config.yaml
num_hidden_layers: 11
hidden_size: 128
num_attention_heads: 2
num_key_value_heads: 1
head_dim: 64
intermediate_size: 320
vocab_size: 2048
hidden_act: "geglu"
norm: "rmsnorm"
norm_place: "pre"
norm_eps: 1e-05
positions: "rope"
rope_theta: 79400.0
rope_fraction: 1.0
qk_norm: true
attn_scale: 0.125
bias: "all"
tie_word_embeddings: false
parallel_block: false
extras: ["local attention windows", "shifted keys", "exclusive self-attention", "value embeddings", "hashed n-gram embeddings", "an embedding shortcut", "capped logits"]
init: "normal"
init_std_qkv: 0.0597
init_std_o: 0.0127
init_std_up: 0.0597
init_std_down: 0.00805
optimizer: "muon_variant"
learning_rate: 0.00816
lr_mult_qkv: 0.5
beta1: 0.95
lr_head: 0.00555
max_grad_norm: 1.0
warmup_steps: 0
schedule: "cos"
final_lr_fraction: 0.0
batch_tokens: [16384, 32768, 49152]
max_seq_len: 256
doc_mask: true
train_tokens: 151100000
max_steps: 4992
dataset: "wikipedia_en"
Each number is 128 + 32 x the weight over its row's rms, rounded and kept within 0 to 255. Layers, rows and columns count from 0. The size above them is the row's rms in percent of the matrix's.

# layer 2 attention value, 64x128, rms 0.0759, rows 6-9, columns 0-127
size [108 103  98 101]
[[172 103  96 182  67 203 135 166 175 108  93 145 128 130 147  61 107 166 103  86 140 142 107  81 110 119 149  95 126 141 154 138 127 167  95 133  91 102  82 151 157 110 113 107  95 173 188 132 165 158 154 144 121 136 106 140 140 129 133 153 118 124 182  59 155 105 192 129  97 107 115 141 129 145 109 133 132 124 111 148 116 121 104 208 108 160 115 115 152 145  92 111 124 126  85 130 114 170  48  97 103 149  58  95 149 106 179 122 125 116 186  84 100 159 137 165  66  89 117  64 139 156  81 157 146  95 142 155]
 [117 102 129 110 111 136 147 129 105 121  92 147 151 130 104  59 173 182 165 111  96 140 152 123 129 140 161 156 184 172  92 187 128  97  42 105 124 192 101 176  96 101  83  82  98  78 105 113 167 121 140 165 138 182 127 127 129  83 106  66 140 145 182 132 116  71 139 128  91 100 101 162  73 140 125 111 126 141 162 157 183  99  97 141 137 113 145 148 153  87 164 147 124  82 161 152  73 124 138 159 194 110 107 114 102 103 167 151 132 145 164 100 139  79 100 164 118 139 103 130 125 146 147 183 124 123 107 212]
 [102 125 123 165 141  82 127 128 107 114 129 172 185 142 156 135 188 157  71 106 151 166  67 116 183 154 140  81 122 107 143 106 169  47  83 130 109 115 171 181 131 154 127 143 137 120  78 147 124 165 135 110 135 149 114 132 128  92  87  92 122  99 120 142 187 111 157 127  88 130 151  91 128 139 118 118 174 119 115 167 102  74 146 149 129 104  59 133 129 112 114 117 107  99 169 202  85 125  86 124 131 165  71  90  95 156  94 104 150  95 103 109 128 148  75 216 149 127  90  77 115 119 155 150 113 161  65 177]
 [168 119 175 117 146 166 136  89 163 148 108 166 172 110  89 136 133 126 112  63 147 118 155 156 141 156 138  77  81 137 106 157 147 105 127 121 155 115 157 174 124  96  64 155  93 156 119 109 128  58 104  97 102 209  97 121 108 106 121 167  96 173  88 183 157 133 161 224 103 125 130 114 119 137 132  70  92 162 143 119 145 130 171 138 125  98 140 110 152 110 211 137 127 177 208 121 122 123 134 122 120 105  91 132  67  76 117 175 149  95  81 125 151 142 160 156 182 129 114 170 109 111 156 118  90 116 137 156]]
# layer 2 attention output (transposed), 128x128, rms 0.136, rows 6-9,70-72, columns 0-127
size [ 83 105  89  96 120 105 111]
[[166  92 143 108 141  44  99 115 175 201 132 168 139 119  86 108 134 103  88 153 123 152 139 110 118 116 134 167 115 103 120 124 122 107 115 140 161  97 110 177 153 180 104 114  94  92 150 150 144 112  71 130 141 165 142 129 132 149  77 152 108 117 132  93  32 132 163 140  74 173 140 152 189 149  98  84 125 132 145 179 176 120  86 119  81 113 119 151 136 172 130 108 139 124 121 110  97 238 146 181 147 159 127 141 111  45 191 142 108 163 108 149 137 145 128  68 121 160 167 140 129 120 153 136 105 144 102 117]
 [147 120 160 117 139 101 105 157 171 135 123 124  98 149 128 159 118 118  73 157  98  81 136 151  80 127  96 160  95 114  63  92 131 130 158 124 147 148 142  82 158 161 119 118  92  53  93 153 152 177  91 180  95 124 152 181  82 129 108  82 140 110  98 140 111 144  92 163 164 109 106 171 154 139 118 125  94  93 182 113 161 147 170 156 117  98 108  72 139 131 199 183 130 163 106 123 110 169 175 122 138 134 175 160 187  13 152 134 141  73 103 134 124 122 135 157 132 130 175 142 149 148 130 109  89  87  86 161]
 [176 167  96  99 115 135 132 130  87  77 197 143 117 123 170 141 179 147 103 153  53 167  84 101 158  80 172 135 127 126 154 111 119 151 117 166 128  75 111 118 134 120 104 111 151  87 175 138 143 135 175 103 163 142 135 155 105 135 106 132 155 182 141 177 123 189 152 174 109 111 130 119 163 103 108  91  84 137 113 124 122 157 174 128 116 107 137  49 131 127 161  70 136 172 158 132  83 154  92  65  89  22 117 120 145  77 149 134 152 122  89 170 131 169 154 159 172 133 111  96 143 147 100 108 142 126 122 183]
 [148 157 128  86  84  87 146 110 120  55 118 126 166 158 134 109 126  91 144 117 164  54 169 119 176 109 180 114 106  88 149  98 104  91 160 170 127 123 142 106 106 152 119 132 101 125  90  94 119 126 124 140 128 158 114 159  51 135 129 140 142 146 106  81 114  67 127 146 143 165 124  77 147 104 114 103 116 126 142 134 106 112 121 214 160 106 108 119 146  86 149 105  43 141 130 131 163 126 116 125 127 127 174 163 107  50 134 131 138 201  99 163 132 173 104 181  88 169 200  66 123  70 109 139 169  98 143 146]
 [107 147 100 133 105 149 138 138  87 122  69 149 159 116 162 152 146 194 161  88 105  84 103 160 137 171  89 111 163 133 159 101 139 124 180  77  65 145 150 108 157 126 154 147 114 138 158 162 146 123 143  89  77 161 153 132 151 164 132  84 130 101 141 162 181 153  63 141 151  56 115 112 170 129 162 138 107 125  65  83  70 128 128 117 118 117 135  84 178 102 117 115 171 163 134 154 155 109 124 123 118 143 127 116  54 157 122 137 118 169 173  97  76 170 114 110 154 142  90 109 156 137  66 169 174  62 196 109]
 [142 117 127 137 115 138 153 121  96 138 100 129 170  96  69 123 137 185 153 148 132 160 152 119 126  92 166 131 143 117 196 122  93 121 145 113 124  92  78 158  79 164 120 172 119 180 162  93 118  57 172 145 144 186  86 159 115  96 175 162 144 189 157 134 155  75 121 137 104 144 135 114  79 128  81 148 119 140 110 159 117 123 158 124 122 163 176 147 111  70 133 113 168  53 135 125 147  72 186 117 107 162 126 102  59 192 107 102 127 201 160 154 134 141  66 116 116  83 100 151 120 103 158 151 127 138  72 149]
 [106  86 119 142 140  84 124 150 127 180  92  75 133  83  77  87  76 143 173  48 114 109 162 186 106 115 106  58  82 178 146 168 145 123 116  67 122 169 199 121 115  85 145 128  90 111 137 152 126 143 105 120 114 104 113  83 160 122 137 116  64 110 150  64 152 114 122  88 144 119 119 155 122 131 127 100 176 137 153 174  93 100 126 151 137 123  83 148 112 119 122 151 179 123 159 170 106  95  94 152 171 153 155 100  79 134  87  86 109 118 163  69 143  82 144 111  71 123 166 136  81 148 176 120 109 155 104 113]]